Part of a small language model's weights: width 192, no biases in attention or MLP.
Each number is 128 + 32 x the weight over the matrix's rms, rounded and kept within 0 to 255. Layers, rows and columns count from 0.

# layer 11 MLP gate, 512x192, rms 0.108, rows 80-103, columns 0-95
[[130 107 109 174 211 120 152 125  78 109 211 155 120 145  89 184  68 185 136 114 111 119 181  82 107 169 168 132 115  90 110 102 135 160  95 168  92 178  89 132 112 121 140  91 141 134 136 107 135 127  86 173 118 143 146 143 107  84 101 134 158 123  92 112 118 139  96 153 111 120 141 124 132  77 134 164  93 150 175 113 124 146 150 203  97 158  74 139 124 143 148 133  91 149 128 128]
 [167 155  85 166 105 119 144 110 137 150 105 126 101 125 124 170 143 144 118 133 154 113 123 151 113 121 165 111 124 165 133 142 120  96 114 101 160 196 113 124 216 108 127 124 134  93 154 106 149 130 119 150 138  96 137 161  42 120 131 136 105 116 123 151 120  66 162 125 154  89 127 173 109 179 177 161 161 138  89 135 108 146  85 131 112 133  95 118 161 139 127 117 118 139  99 140]
 [130 114 103 143 140  69 108 134 105  96  92 130 145 187  98 124 141 189 128 124 106 133 177  19 157 128  91 107  71 162 176 162 114 146 151 119 162 131 155 113 177  55 165 188 140 145 137 148  95 146 121 141  95 133 144 120 124 133 111  59  73 123 156 102 134 127 127 101 190 130  65 147 140 121 124  86 134  78 125  75 147 167 148 110 129 171 116 155 161 153 151 105 139 125 153 137]
 [123  84 182 171 136 139 132 171 156 136 130  77 166 103 150 132 117  85 119 107 177  81 181 131 118 157 125  79  68 153  75  86 125 169 139 142 140  79 135  63 109 119 164 128 119  91 121 192 147 138 158 143 109  92 111  70 147 112 158 103 139 104  89 133 199 107 119 108  76 198 191 102 168 115 150 132  95  78 148 100 102 181 150 120  73  72 119 118 183 134 110 104 111 161 126 216]
 [109 192 142 160  94  89  90 130 165 112 110 155 132  99 119 122 136  85 182  83 152 110 136 141 141 124  68 142 100 198 164 142 142 159  91 133 129 137 157 151 106 114  87 149 121 130 121 154  86  74 149 137 121  83 121 103 190 152 100 162 125 124 142 120 122 125 182 125 126 190 148 100 166 154 123 184 115 167  91 101 135 109 117 160 135 105 139 114  48 145 115  94 169  52 115  96]
 [151 104 109 146 120 151 164 122  27 164  72 125 160 137 150 144 198  81 161 219 161 122 142 185 116 135  93 147  76 115 145 143  99 115 150 184  92  26 151 144  91 155 125 161 114 182 103 144 112 148  66 143 104  89 104 159 110 129 160 105 139  81 133 172 121 152  91 141 108  88 181 111 126 142  93 144 127  92 117 139 157 148 188 132 113 115 144 160 195 184 137 146 169  93 170  80]
 [146 146 151 122 125 198 121  86 129  98 128 152 155  94  53  83 156 117 171 141 109 132 162 128 100 143 150 148 156 134 138 125 149 142  75 127 129  74  80 127 131 127 191 133 115 106 146 141 125 144 144 186 117 129  60 149 135 124 140 118 106  87 172 137 110 119 103  96 155 119 185  78 194 128 117 135 145 168 127 142 198  52  87 120  82 185 140  91 137  74 121 138 139 137 115 153]
 [124 186 148  88  80 136 169 147 179 114 151 135 147 121  81 192 165 122  44 161 137  76 122  82 116 123 143 111  49  88 155 146 111 136 113  73 175  92 104 171 131 142 124 132 137  73 126 116 118  94 145 119 133 138 173 199 118 105 166 140 142  89 114  97  54 143 132 134 123  96 122 153 141 143 166 148 109  92 107 158 139 108  96 133  99 165 176 121  97 100  79 180  77 130 133 105]
 [105  96 134 128  86 132 105 126 160  95 155 158 113 149 224 115 152 176 125 138 107  83 137  94 129 143 125 185 135 139  79 110 160 161 109 108  99  92 122  49  57 210 146  93 144 140 128  93 180 123 131  99 120 162 126 105 133 140 132 116 159 141 142 101 167 127 138 173 118  67  60 152 123 155 113 136 159 133 143 112  97 156 150 188 149 197 117 131 114 138 114 117  95 200 103 135]
 [142 117 153 139  78 158 160 165 103 184  87 143 154 177 107 146 185 169 176 143 122  78 118 104 158 127 120 170 121 132 126 160  92  60 115 156 145  95 115 110 105 158  81 121 142 145 135 125 133 144 111  99 179 152  99 192 102  91  92 121 121 130 175 174 173 101  99  34 171 136 100  82 182 128 143 110  70 131 142 115  93  87 124 142 129 121 124 110 104 149 180 129  52 157 154 149]
 [137 127 108  74 165 166 112 152 145 143 153 192  96 141 140 147  49 120 126 162 133 181 159 135 129 135 113  97 117 119 122 124 113 118 188 102 166 155 157 181 158 121 114 181 199 117  88  57 125 122 140  98 152 133  93 150 135 104 170 126 146 101 117 107 129 161 113 151 142 102 108 150 114 121  97 133 154  99  99  90 124  98 105 108 126 155 131  86 152 113 132 135 141 126 108 129]
 [157 131 146  91 152 149 107 151 126  78 161 165 141 163 133 145 111 122 131 131 182  72  64 100 167 138 181 133 158 185  92 130 118  90 116 178 180 115 128 124 117  87  95 157 111  75 137 150 128 122 142  94 111  76 143 163  93  61 124 170 123 162 170  90  82 150 116 166 141 119 208 137  97 156  70 143 113 200 166 116 205 171 153 142  82 159 117  87  91 121 108  94 183 152 128 116]
 [142 103 152 160 128 164 126 114 119 112 191 154 158 111  79 144 117 186 115 113 146 132 114 121 113 149 130 133 108 101 170 103  70 117 139 168  92 115  98 107  74 121  64 121 157 179 126  82 145 171 131  82 150  89 100  41 109 159 142 125 137 105 165 112 133 191  79 156 129  64 127 106 150 102 105 153 168 181 132 190 101 119 134 131 113 122 120  83 107 115 144 120 146 128  66 122]
 [ 98 141 104 137 111 101 105 172 120 175 101 108 140 135 143 131 158 165 109 111 100 126 118 108 138 195  70 137 126 141 135  81 170 116  49  99 196  87 138 195 149 137  99  87 138 169 107 159 125  91  98 137 129 107 149 120 183 133 159 163 139 147 150 120 130 108 148 132 168 142 134 117 145 128 141 119 132 125 133 123 105 109 158  91 112 105 134 144  82 149 125 107 110 107  99 143]
 [165 110 110 160 200 155  67 122 107 117  97 156 159 134 147 115 138 138 199 143 144 160 127 156 134 124 163 144 138 157 109 119 130 104  83 123 132 104 112 130 149 125 116  86  86 154 175 170 111  70 134 123 157 136 129 239  47 152 167 161 119  49 165 113 130 122 169 166  88  52 110 196 108 118 125  99 108 139 143 169 181 102 137 109 124  81 134 112 132 145 111  90 121 161 151 102]
 [127 120 174 117 179 187 107  61 124 131 160 102  92 163 165 136  97  82 144 142 130 140  77 195 221 122 129 157 155 143 117  62 131  86 120  75 123 130 131 167 144 108 139  83 135 160  76 107 120 134 145 189 135 156 150 117 125 102 116 118  77 128 142 162 136 149 118 105 116 203 144 155 180 119 116  98 121 170 149 131 119  84 165 128 137 130  95 146  95 145 120 129 136 169 152 148]
 [180 126 176 122  89  92 117 142 143 164 187 128 118  77 141 108 157 166 172 125  88 123 120 142 125 136  49 168 126 180 156 138  92 107 125 111 176 146 169 140 148 143 172  91 146 132 159  96 108 124 158 111 157  85  50 110 126 136 195 156 113 115 122 130  97 142 134 119 111 172 118 154 137 130 146  73 179 165 157 151 122  75 204 187 151 128 136 133  69 111 147 140  53 147 130 103]
 [129 130 162 102 187 154 133 146 112 108 190  85  84  80  89 172 130 113 126 174  87 101 178 152 122 136 112 140 184 149 101 138 191 129 147  57 150 167 125  99 107 119 192 134 120 138 166 174 126 122 105 125 100 166 125 114 131 136  99 137 159 141 150  96 165 158  78 116 139 137 118 227  93 120 154 122  93 139  62 160 110 140 135  87 122 167 105 102 116 170 117 131 116 110 127 104]
 [140  96 135 140  87 171 116 112  88  90 137 109 154 132 141 120 195 117  82 232  60 117 123 137 185  72 202 101 159 103 136 102  87  98 148 200  75 153 158  88 134 133 129 148  52 204 162 126 154 147 145 100 119 119 105 170 109 138  99 118 110 129 176 128  99 158 116  68  96 130 135 116 105 153 141 159 128 159  81 120 173 137 163 152 141 135 137 119 161 108  92  99 151 116 107 122]
 [ 90  71 121 109 102 100 135 186 127 123 153 181 121 165  99 116 128 133 166  80 142 151 126   0 117 135  68  90 200 140 127 108 127 127 148 139 169  81 142 116 180 100  83 146 120 152 137 179 146 178  87 105 112 119 201 102 101 148 132 179 102 156 140 197 106 131 116  78 111 132 143 126  82 138  86  99 127 110 115 103 148  98 104 163 169 105  74 120 145 149  81 129  95 161 163 159]
 [152  63 119 153 116 104 137 109  87 170  95 106 138 116 112 145 119 135 163 113 205 130 127 111 158 134  58 106 132 156  96  71 104 135  96 155 122 121 124  96 193  87 113  91 114 133 115 139  92  71 183 133 166 142 110 128 163 143  50  64 178 116  65 148 190  98 111 135 119 154 122 161 155 169  99 136 110 129 139  96 138 161 125  80 105 165 169 104 107  99 182 127 158 148 117 137]
 [134 189 156 146 106 114 162 167  91 129 128 135 116 139 139 100 118 100  91 127 150 135 124 143 149 150 137 141 149 164 141  70 156 126  99 134 112 112 166 139 159 170 150  84  61 217 156 146 100 160 109 173 110 166  99 176 109 157  72  94 101 166 141 119 143 127  97 137 146  86 152 154 103 135 170 105  94 138  73 177 137 153  40 120 105 113 102 142 160 143  82  96 155 176  88 153]
 [ 69 111 123 114  94 138 159 140 154 184 128 151 186 220 135 116  86 142  80 162  93  99 144 101  86 128  97 155 153 109 178 155 100  83 125 168 171 108 154 121 155  98  41 131 109  81 128 153 172 170 134  85 127 123  95 192 102 122 182 154 121 161 149 165 147 151 127 137 159 132 124 142 140 156 100 143  96 135 106 119  86  89 126 170 111 143 169 136  98 110 151 107 158 145 166 172]
 [104  80  72 148  90 125 174 146  91 102 147  98 116 101  74 108 128 143  91 161 153 108 108 102 169 115 148 108 137 102 153 158 167  53  75  53 100 159 115  91  99  83 110 198 159 185 117 122  83 154  88 136 146 111 126  91 100 126 180  87 148  87 113 183 119 158  97 135 143 131 107 156  74 156  96 102  96 193 162 135  90 150 130 136 106 151 103  96 155 148  48 159 132 121 117 122]]
# layer 11 MLP up, 512x192, rms 0.111, rows 80-103, columns 0-95
[[128 102  91  90 102 111 101 165 154 147 165 148 133 125  78 132  52 106 134 115 102  99 119 130 125 123 130 142 155 181 124 135 138 117 113 130 138 154 103  83 116 103 184 191 154 161 178 117 159 131 105 132 156 129  64  82 117 149 116 151  82 153 139 100 141  80  95 105 182 119 102 160  68  96 161 140 185 113 114 138 103 128 132 117 169 107 131 115 203  97 133 113 149 125 184 107]
 [ 72  86 128 114 137 143 138 163 121  84 132 134 106 161 104  58 106 129 164 135 125 149 160  98 122 133  91  84 173 110 130 119 131 110 124 132 111  71  94 160  34 159 119 112 116 140  98 127 145 114 141 118 113 152  93 130 250 166 148 109 123 115 148  67 157 166  75 136 112 124 116 110 146  81  63 125  95 141 154  82 136 115 163 135 124 135 147 148 130 141  97  88 127 147 118  84]
 [ 62 132 135 152  96  87 161 174 136 101 179 174  88 104 199 121  78 128 156 156  90 149 174 117 160 105 113 107 143  97 150 128 108 136 129 111 120 133 175  99 133  60 114 146 116 142 198  94  44  83 106 118 102 111 155 154  96 130 123 113  96 164 170 132 129  96 134 138 152  95 125 107 119 154  93  92 174  66 176 145  87 133 139 180 112 163 195 117 172 150 108 158 155  99 120  85]
 [116 106 139 117 130 192 110  62 141 150  92 128 116 160 151  99 151 134  79 103 121  91 130 141  47 101  94 109 142 112 106 171 122 124 131 143 134 122 169 125 137 118  96 106 108 125 124 112  80 192 189 153 109  99  83 168 165 152 100 121 101 141 162 175 199 102 131  87 169 109 168 109  93 167 116 132  63 108 175  87 180 129 105 151 140 100 131 107 144 132 153 188 123 152 143 104]
 [103  99 123  85 172 109 157 145  87 116 173 148 153 123 185  94 101 123 108 106 162 162 131 112 102  94 119 123 123 126 134 202 121 109 120 150 145 130 125 170 133 113 130 148 141 104 123  69  43  86 142 147 127 104 123  91 145 100 152 103 129 118 119 102 104 160  70  95 126 204  60 145 142 166 122 101 141 108  59 117 104 146 109 141 124 119  87 145 101 128 120 175 130  79 152 104]
 [ 88 156 138 148 108 102 112 156  88 164 114 182 126  93 156  98 147 131 136 157 139 160  77 116 148 202 147  96 150 116 111 132 204 162  85 103 110 126 120 176 153  56 130 125  80 127 131 129 175 192  87 145  87 112 139 127 124 104 134 112 172 178 102 136 147 175 109 166  80 185 144 163 136 129 152 120 115 120 186 120 149 148 136 186 145 189 101 124 153 159 152 113 112 153 119 165]
 [160  49 177 100 143 101  95 145 126  82  49 149 132  81 125 177 117 113 159 106 150 114 134 122 139 126 127 149 158 139  80 178 118 107 187 168 125 121 140 125 154 194 146 135 117 159 150  68 139 148 136 155 178 154 120 109  91 187 148 164 142 160  93 130 121 176  83  91 110 186 141 161 131 138 107 184 126 169 141 119  87 132 158  81 110 126 174 153 127 109  81 189 141  75 105 120]
 [131  55 108 133 148  76  84 127 165  86 169 145  95 100  91 115 132 152 114  94 192 107 151 121 108 148 113 120  99 157 118 166 111 162  95 106 127 128 119 168  91  95  72 147 156 190 132 130 171  90 192 151 120 111 169 119 159 142 151 120 122 162 133  98 114 132 169 114 188  60 126 151  93 153 153 208 155  97 113  60  83 122 147 109 110 152  92  70 132 128 138 141 105 120 119 202]
 [128  81 142 141  86 117 108 128 142 123 167 177 171  98  59 103 161 108 146 144 162 155 137 155  82 143 121 157 108 150 164 158  94  70 109 141 109 150  83 103 117 124 110 105 130  96 106 192 124 109 161 119 115 123 127 153 191 171 122 115 121 118 131  97  66 129 125 130 138  98  99  55  87  91 107 117 118 203 118 137 118 142 120 158 130 183 193 131 123  58 138 158 131 152 122 107]
 [ 93 160 117 109 131 127 173 130 152 137 107  79 156 132 103 137  99 115 128 131 186 197 138  90 138 125 117  66 104 110 138  62 118 149 146 168 106 153 144 121 121 190 154 105 174 103 114  47 122  99 126 171  49 116  82 149 148 113 143 172 109  81 150 153 177 101  85 122 132 155  87 153 112 155 125 124 166 103 165 115 125 142 151 106 160 149 148  91  61 161  84 130 126 154 152 154]
 [115 142 143 107 114  61 141 135 112 177 112 163 143 162 164  72 146 141 170 117 160 154 157 153 100 149  79  99 160 160  97 162 126 158 124 112 142 126 125 149 145  86 128 111 119  93 128 116 119 203 129 104 155 195 171 140 125 125 128 113 167 141 179 117 144 183 165 150 111 105 109 174 127 136 135  91 156 131 122 135 117 111  80 170 122 113 129 125 119  76 148  92  95 124 147 139]
 [ 97  79 211 114 138 146 133 124 181 148 179 150 165 185 130 142 150  68  61 122  87 106 116  92 142 137 120 128 101 152 163 122 105 119 159 105 123 113 114  95 110 104  92 150  99  99 139 148 125 131 143  85  85 175 125 141  84 140 100 131  98 157 184  79 113 128  81 110 124  92 163 120 113 166 107 102 100 161 105 133 206 146 126 109 116 119 130  63 116 156 119 133  91 139 120 206]
 [113 121 184 149 100 141 187  95 144 137  80 141 151 131 105 151 166 143 163 147 124 115 131 137 117 120 110 128 119 169  89 171 149 177  84  75 126  73 160 133  92 146 137 120 145 101 123 105 182 148 125 188 222  80 121 107 137 159  81 158 134  80 143 123 146 119  93  97 124 129 147 124 149 126 114 108 119 126 155 111  81 128 130 139 127  82 159 144 159  94 135 145 132 121 110 109]
 [159 114 124 100 128 118 125  81 184  80 154 126 119 157 128 119 113 120 134 121 135 102 174 123 113 144 144 137  83 137 127 121 162 122 147  96 173 174 136 120 155 133 112 137 152 144 115 134 185  95 144 156 121 154 118 188 165 122  83 104 146  78 135  75  63 149 134 158 108  67  75 100 155  90 136 178 137 164 159  62 158 165  81 135  99 100 112 107 129 115 166 107 140 113 132 122]
 [137 154  98 136 194 174 207 128 120 168 156 131 143 149  98 135 146  78  94 130 163 118 115 151  79  90 114  93 129 209 111 124  91 116 133 158 131 178 154 112 113 143  96  91 201 197 145 106 109 131 128 146 123 101 148  75 100 100 120  82 115  91 181 101 148 135 144 122 118 148 118 137 102 118 129 125 121  73 146 132 130 146 140 142 168 104 115 120  98 117 109 134 132 131 166 122]
 [107 157 168 106 129 121 141 144 159  88 100 120  87 138  94 122 197  79 129  96 106 133 163 147 140 198  85 132 116 115  94 149 120 105 170 105 122 130 120 108 138 137 177 119 134 143 124 132 127 156 206  95 125 172 183 166 223 194 114 113 155  86 145  95  24 151 134  77 104  81 156 138 102 143 150 148 105 109  82 129 165 131 103 163 160 113 173  52 147 147 124 102  96  64 132 143]
 [113 109 125 140 143 163  77 168 118 128  99 165 207 126 147 101 156  66 114  88 133 119 100 132 106 149 110 115 109 113 136 153 130 154  71 120 124 118 166 174 146 109 118  99 112 136 111 149 132 145 149 108 157 119  73 150 183  64 133 131 104 195 163  92 120 137 129 157 126 130 113 172 202 110  75 153  74  84 119 125 188 137 143 137 146 113 208  76 127 125 120 156  61 128 147 126]
 [134 132 121 145 115  90 109 143 123 155 141 158  94 166 223 156 162 160 120 138 176 109 105 154  88 134 111 129 124 154  98 134 129 145 202 146 101 131  97 104 124  89 113 120 173 128 117  46  95 154 166 143 154 143 116 139  55 123 142 135 116 137 153 118 128 144 121  95 108  56 146 139  84 115  98 163  62 132 127 160 152  78 122  77  88 157 128  94 115 128 104 105 120 149 119 129]
 [167 105 146 140 114 178 131 101 189 129 122  85 103 157 119 149  96 156 136  80 131  46 118 119 173 123 130 141  95 166 156 132  55 133 140 145 184 117 181 171 126  74 181 149 119 179  98 105  95 163 119 100 146 180  84 184 104 161 102 163  72 148 167 147 194 109 112 104 116 105 132 111 103 103 131 150 143 160 165  69 145 191 106 130 195  79 107 123 106 141 155 170 151 161  99 105]
 [163 112 116 107 171 104 138 118 116 175 115 137 121 116 130 101 114 152 117  53 143 139 121  74 132 116 137  85 101 125 144 118 105 126 115 156 117 193 177 130 117 164 126 157 156 112 128 128 137  81  61 120 150 144  94 143 106 158  96  32 109 131 112 119 103 108 186 137 160 130 139 134 123 156 130 132 123 187  79 163 163  42 116 176 109 109 199 150 183 193 121  95 139 175 163 106]
 [ 98 156 131 177 126 120 190 191  75 104  96 127 156 121 124 232  98 104 109 170 168  73 135  97 138 170 112 116 167 130 133 124 207  98 126 161 204 103 132 164 145  91  83 131  95 185 116 159  83  81 152 140 174 182 135 122  93 138 109  83 167 107  83 126  97 139 133 132 168 103 181 147  83 132  84 101 129 152 130 116 210 145 147 114 151  60  88  68 117 101 114 125  93 113 100 205]
 [115 152  88 153 133  77 112 129 103 150 193  77 140  98 124 164 154 151  76 128 150 115 181 136 131 163 112 141 158 155 138 134 104 128 178 106  76 151 155 142 102 143 124 109  57  98 167 129  86 149 102 160 113 169 101 117 142  81 110  91 127 143 137 178 130 155 127 111 122 139 115 119 204 125 144 119 122 114 140 179  57  96 127 162 121 186  97 119 120 153 165 105 104  78 155 176]
 [119 114 105  99 130 170 121 135 201 144 115 171 130  87 157 118 199 117 123 126 127 155 113  75 165 118 104  78 108 103 102 124 116 101  94 124 145 101 111 139 158  92 107 152 134 221 108 117  96 169 137  94 172  90 148 162 137 115 128 149  94  48  95 118 192 123 180 177 102 157 111 143  93 116 127 126 138 132 112 100 138 200 163 136  97 104  85 111 133  85  53 136 179 179  94 127]
 [162 184  58 129 137 111 160 121  86 195 157 114 188 132 164 160 135 175 160 133  90 135 157 192 104 102  91  70 110 135 144 158 109 174 138  81 166 172 123 159 115 144 164 123 105 135 166 138 123 155 196 138 125 175  99 167  83 119 103  99  82 183 119 125 132 125 149 131 111 182  46  68 208  99 145  77 153 107 151 103 120 126 109 161 115 141 132 160 120  88 121 117 102 142 182 142]]
# layer 11 MLP down (transposed), 512x192, rms 0.0589, rows 80-103, columns 0-95
[[150 153 130 175 123 204  80  93 114 135 138  85 105  87  62  82  88 147 150 126 131 154  73 123 169 121 120 111  91  85  95 161 103 129 123 146 120 166 188 175 192 104 101 139 118 113 170  85  62 177 116 162 149  74 116 152 160 111 141 121 112 136 126 133  89 146 139 104 132 160 109  90 155 139 128 100 167 124 173 120 117  73 143 106 141 133 123  91  92 129 162 182 119  95 108 151]
 [209 131 125 166 114  91 165 102 120 125 164  89 135 129 152 193 132 113 114 102 183 127  79 176 147  72 203 135 109 135 105 141 114  90  85 153 133 191 149 116 231 112 125 150 135 107 145 138 153 120 123 162 182  97 161 145  49 106 156 166  60 110 146 197  98  64 197 101 170 107 125  77  76 196 173 118 128 103  55 145 152 128  45 123 112 141 114 100 125 121 148 156 167 113  73 155]
 [107  75 120 100 123 127 102 149 112 133 124  99 141 160 165  99 147  61  69 136 133 111  54 107 155 136 126 100 126 178 143 180  99  99 126 134 145  69 149 109 128 155  76 143 139 174 176 148 133 174 144 140 159 148 134  38 149  92  66  55 183 134 136 122 127  78 138 156 119 204  78 185 130 147 104  70 110 160  86 103 153 136 167 105 149 156 101 110 123 138 166 132 164 137 178  97]
 [128 128 147 130 100 123 145 134 129 109 113  64 111 156 119 118 167 169 105 128 125  92 199 136 113 110 152  55 133 167 109 105 177  79  99 132 146 115 162 143 122 129 120 164  57 143 109 146 135 103 134 129 139 137 171 131 145 132 173 110 177 115 127 149 128  51 131 168 110 151  80 139 124 155 115 135 147  81  96  75 194 128 118 109 109 135 159  94 165 134 124 188 126 207 129  67]
 [154 153 116  90 140 112 187  92 113 162  90 136 135  98 147  63  46 133 172 100 118 124  92 128 186 187 114 120 111  88 158 146 109  65 159 148 141  88 143 139 169  99 127 140  91 107 106 174 150 171 165 118 152 128 138 162 109 160 131 151 134 152 102 164 174 153 112  81 161 145 136 117 146 136 126 166  84 234 149 107 103 129 105 103  83  84  75 139 146 143 133  48  88 136  85 154]
 [150  88 151 144 173 153 150 149 101 145 120 136  78  87 152 109 126 108 179  39 109 124 155 205 116 169 155 123 170 141 177 116 153 147 159  97 116 142 166  97 141 111 115 114 193 159  88  76  85 115  81 105  65 177 132  87 131 143 151 179 124 163  79 139 126 125  77  74 152 110 117  96 121 127 139 133 112 130 136 112 165 102 220  86 140 115 168 147 149  97 116  87 139  55  89 126]
 [132 165  93 133 138  97 146 146 191 144 165 141 155  88 134  30 141  90 148 108  88 117 145 119 126 108 145 130 114 142 120 117 103 122 103 141 139 112 107 156  92 105 127 110 157 114 150 124 143 143 104  32 101 104 111 127 151  74 101  93 122 104 191  95 118  61 114 175 176 137 158  72 206 119 134  82  95 134 149 144 195 120 145 228 142 136 155  83 119 126 124 160 136 120 160 111]
 [144 166 167 106 115 198 108 136 141 114 163 138  99 172 147  59 109 132 145 178 112 114 105 184 140  74 162 187 111 105 125  70 155  80 102 145 116  75 120  90 155 149 164 160 112 117 142 171  76  77 134 193 124 126 122  97 167 142 103  78 170 134 162 136 158 159 106 115 128  83 152  84 146 115 121 128  85  97 135 195 198 140  85 146  89 185 159 147 190 129 151 140 173 160 159 108]
 [134 131 151 122 113  84  45 105 131  95 103 112 134  81 129  89 157 131 102  75 143 116  69 152 152 146 155  87  48 114 238 175 124 138 145 148 144 121 172  73  72  91 111 160 177 122 138 111 177 169 136 122 100 111  76 136 157 166 117 157 179 104 122  81  20 158 163 112 159 119 115 154 121 125 106 142 109 124 107 111 144 137 151  86 162 145 159 104 117 141 155  97 132 114  99  91]
 [133 108 126 177 133 126 116 140 124 135 120 115 102 123 125 162 193 164 142  81 141  73 146 123 137 142 157 157 169 145 151 131 152 151 154 106 106 170 123 102 140 124  66 136 135 113 154 158 151 176 144  77 138 131  79 144 105  91 141  74  95 153 129 119 105 118 118 139 122 145 145  85 188  40 173 161 189 113 185 153 141 113 123 104 127 156  97  93 103 102 162 155 118 172  72 161]
 [139  85 131 168  98 132 129  98  79 144 145 160  97 161 171 177 168 164 146 130 111 114 102 134 156  91 152 110 120 195 111 120 108 144 133 162 146 110 123 103 102 181 130 129 136  88  94 153 114 176 156 149 117 108 131 119 138 130 149  49 113 141 144 180 126 127 104  94 108 119 136 132 128 121 107 197 108 153  99 171 127 145 138 143 114 173 158 119 121 140 165 139  70 134 115 121]
 [ 86  92 119 105 165 168 132 124 144 150 133 100 147 127 146 131 124  82 119 139 157 105 105 143 136  91 156  71 107 145 172 141 218 101 176 185 119 120 170 122  87 144  94 168 141  91  90 150 109 139 149 131 143 180  94 161  96 176 119  99 134 102 139  64  97 120 101 166 118  99 115 142 122 155 123 169 143 184 147  93 107  90 117  75 145 145 162 118 120 141  96 167 105 134 241 158]
 [111 146 117 121 139 185  92 148 145 125 154 136 123  86 111 118 106 105 135  93 208 122 127 156 147 103 144 126 132 135 164 156 105  98 133 137  85 143 148  96 166 149 131 190 128 177  72 100  97 137 162 161  89  93  58 154  87 145 121 117  86 117 153 121 135  83 141 110  85 111 144 128 114  83 110 160 111  93 130 121 120 111 154 143 101 154 147 148  77 127 130 112 199 141 111 168]
 [164 130  92 183 164 118 165 113  88 161 160 155 155 101 131 134 147  80  95 126 123 132 102 118 111 117  65 104  89 181 130  89 181 172  89 120 157 111 128 171  89 151 157 112 103 111 134  97 171  83 127 109 158  94 115 133 142 107 114 140 120 106 102 156 148 146 162 142  99 139 112 133 126 107 164 137 131 110 145 164 140 174 122  83 130  97 151 125  92 141  91 136 180 169 116  63]
 [108 149 112 140  81 135  63 138 121 114 127 138 145  59 206  67 135 136 136 137 160 137 175 168 121 118 125 144  93 105 121  71 117 142 130 144 144 128 103 110 178 123 136  63 125 121 132 239 120  91 112 114 176 105  93 186  79 116 164 162 123 135 156 125 118 136 156 135  85 111  99 157 101 219 135  81 169 136 140 158 159 176  95  90 124  95 146 154 122 138  98 122 189 151 186 130]
 [101  87 149  78  99 126 183  84 151 112 145 134 152 123 108 146 137  95 139 135 128 159 140 130  47 175 117 152 121 113 130 161 101 126 132 181 125 226 130 140 131 120 159 171 142 109 100 110 169 148 166 107 134 134 129 176 200 153  43 123 237  44  92 104  76  76 126 106 194  83 150 159  76 127 123 121 129  85  87  79 150  95  89 108 168  67 165  98  64 144 106  98 161 134 162 113]
 [ 75  47 123  64 166 126 157 134 102  78 108 162 166 133 169 116 107 107 106 152 136  83 121  69 100 100 175 149 151 188 143  91 191  88 170 113 101 183 117 107  90 124 160 109 143  96 144 171  90  98 124 113 122 126 134  97 180 137 115  82 155  96 140  96 126 179 118  96  82 117 138 104 136 144 160 150  98 105  84 159 122  86  75 118 153 161 153 148 114 123 133  51 169 140 180 178]
 [ 61 110  97 189  99 127 131 121 108 127 142 115 138 158 113  93 151 145 158  98 109 114 157 150  52  84 149 139 101 111 129 124  92 147 121 130 169 161 133  88 149 146 129 103 139 105 113 113 138 103  72  99 114  59  90 129 108  45 110 107 177 173 120 177 129 113 125 162 155 107 124 114 128 184 146  94  96 151 111  91 204 138 120 132 139 121 192 137  65 123 138 119 112 143 119 136]
 [ 55 158 130 118 159 119  84 126 125 147  89 124 155 100 131 126 147 124 161 169 122  60 105  94 180 113 157 154  71  80 155 119 106 137 152 142 102 114 162 172 127  78 129  87 147 147  58  83 145 169 120 167 152 116 163 164 192 141 146 164 140 148 172  72 150 204  85 135 108  66 146 145 129 138  78 200  56  84 171  98  76 151 115  89 101 174 118 151 111 100  76 165  95 170 170 164]
 [135  54 100  94 135 170 189  83  86 119 178 103 110 114 201 190 148 132 125 176  89  78 140 133 164  94 161 128 130 139 116 164 159 155 133 135  86 100 129 134 106 131 194  34 109 132 118  57 130 134 127 117 136 106 171 148 141 147 189  87 116 114 151 183 132 192 145  96 160 143 159 165 154 118 129 174 114 151  92 163 159 126 133 132 118 151 115 116 173 122 142 128 195 124 117 135]
 [107 108 153 105 153 122 131 147  78 168 139 142 109 147 188 135 169 133 110  57 124 158  97 132 130 141  90  87 141  86 113 147  99 160 158 168 162  78 180 150 203 132 126  70 179  89  86 109 169 124 159 108 147 112  86  95 202 176 151 126 137 101 129 129 129 166 104  29  64 133 150  60 108 172  85  73  89  96 140 143 138 136 126 141  89 108 120 127  86 122 186 128  71  75  99 171]
 [138 147  93  99  95 143 111  72 116 108 135 178 146 158  93 158  92  84 138 105 145 139  84 126 107 140 115 150 125 114  98  89 143  45 110 144 170 125  86 141 118 154 139 129 172 151 122 118 174 158 135 116 160  98 162 149  79 183  89 122 108 160 119 119 127 100 129 142 166 130 147 170  57 150 141 141 118 125 140 134 153 130  57  86 132  86 115 149 161 122 122 119 168 234 154  96]
 [202 197 141 149 158 106 130 147 109 123 136  99 134 145 115 112 113  99  79 104 107 116 108 162 132  82 106 128 138  58 145 160 118 182 141 153  76 189 122 148 197  99 173 100 165 163 103 118 119 116 129 156 147 118  39 109 141 124 120  80 139  69 105 133 117 103  90 129 115 108  84 139 135 194 134 143 182 108 141 110  85 150 162 169 111 135 146 121 113 166 148 163 134  94 115  92]
 [160 177 112 128 134  99 114 125 124 150 130 129 139 112 129  91 138  63  68 133 136  87 133 149 157 179 115 109 139 201 130 130 148 160 137 149 136 132  28 138 179  94 175  73 108 132 107 173 146  81  64 110 145  68 142 108 117 110 150 153 116 140 166 113 106 144 124 112 139 121 171 109 118 119 152  72 119 144 164 172 101 167 147 132 141 171  84 123  98  73 117 135 156 108 150  85]]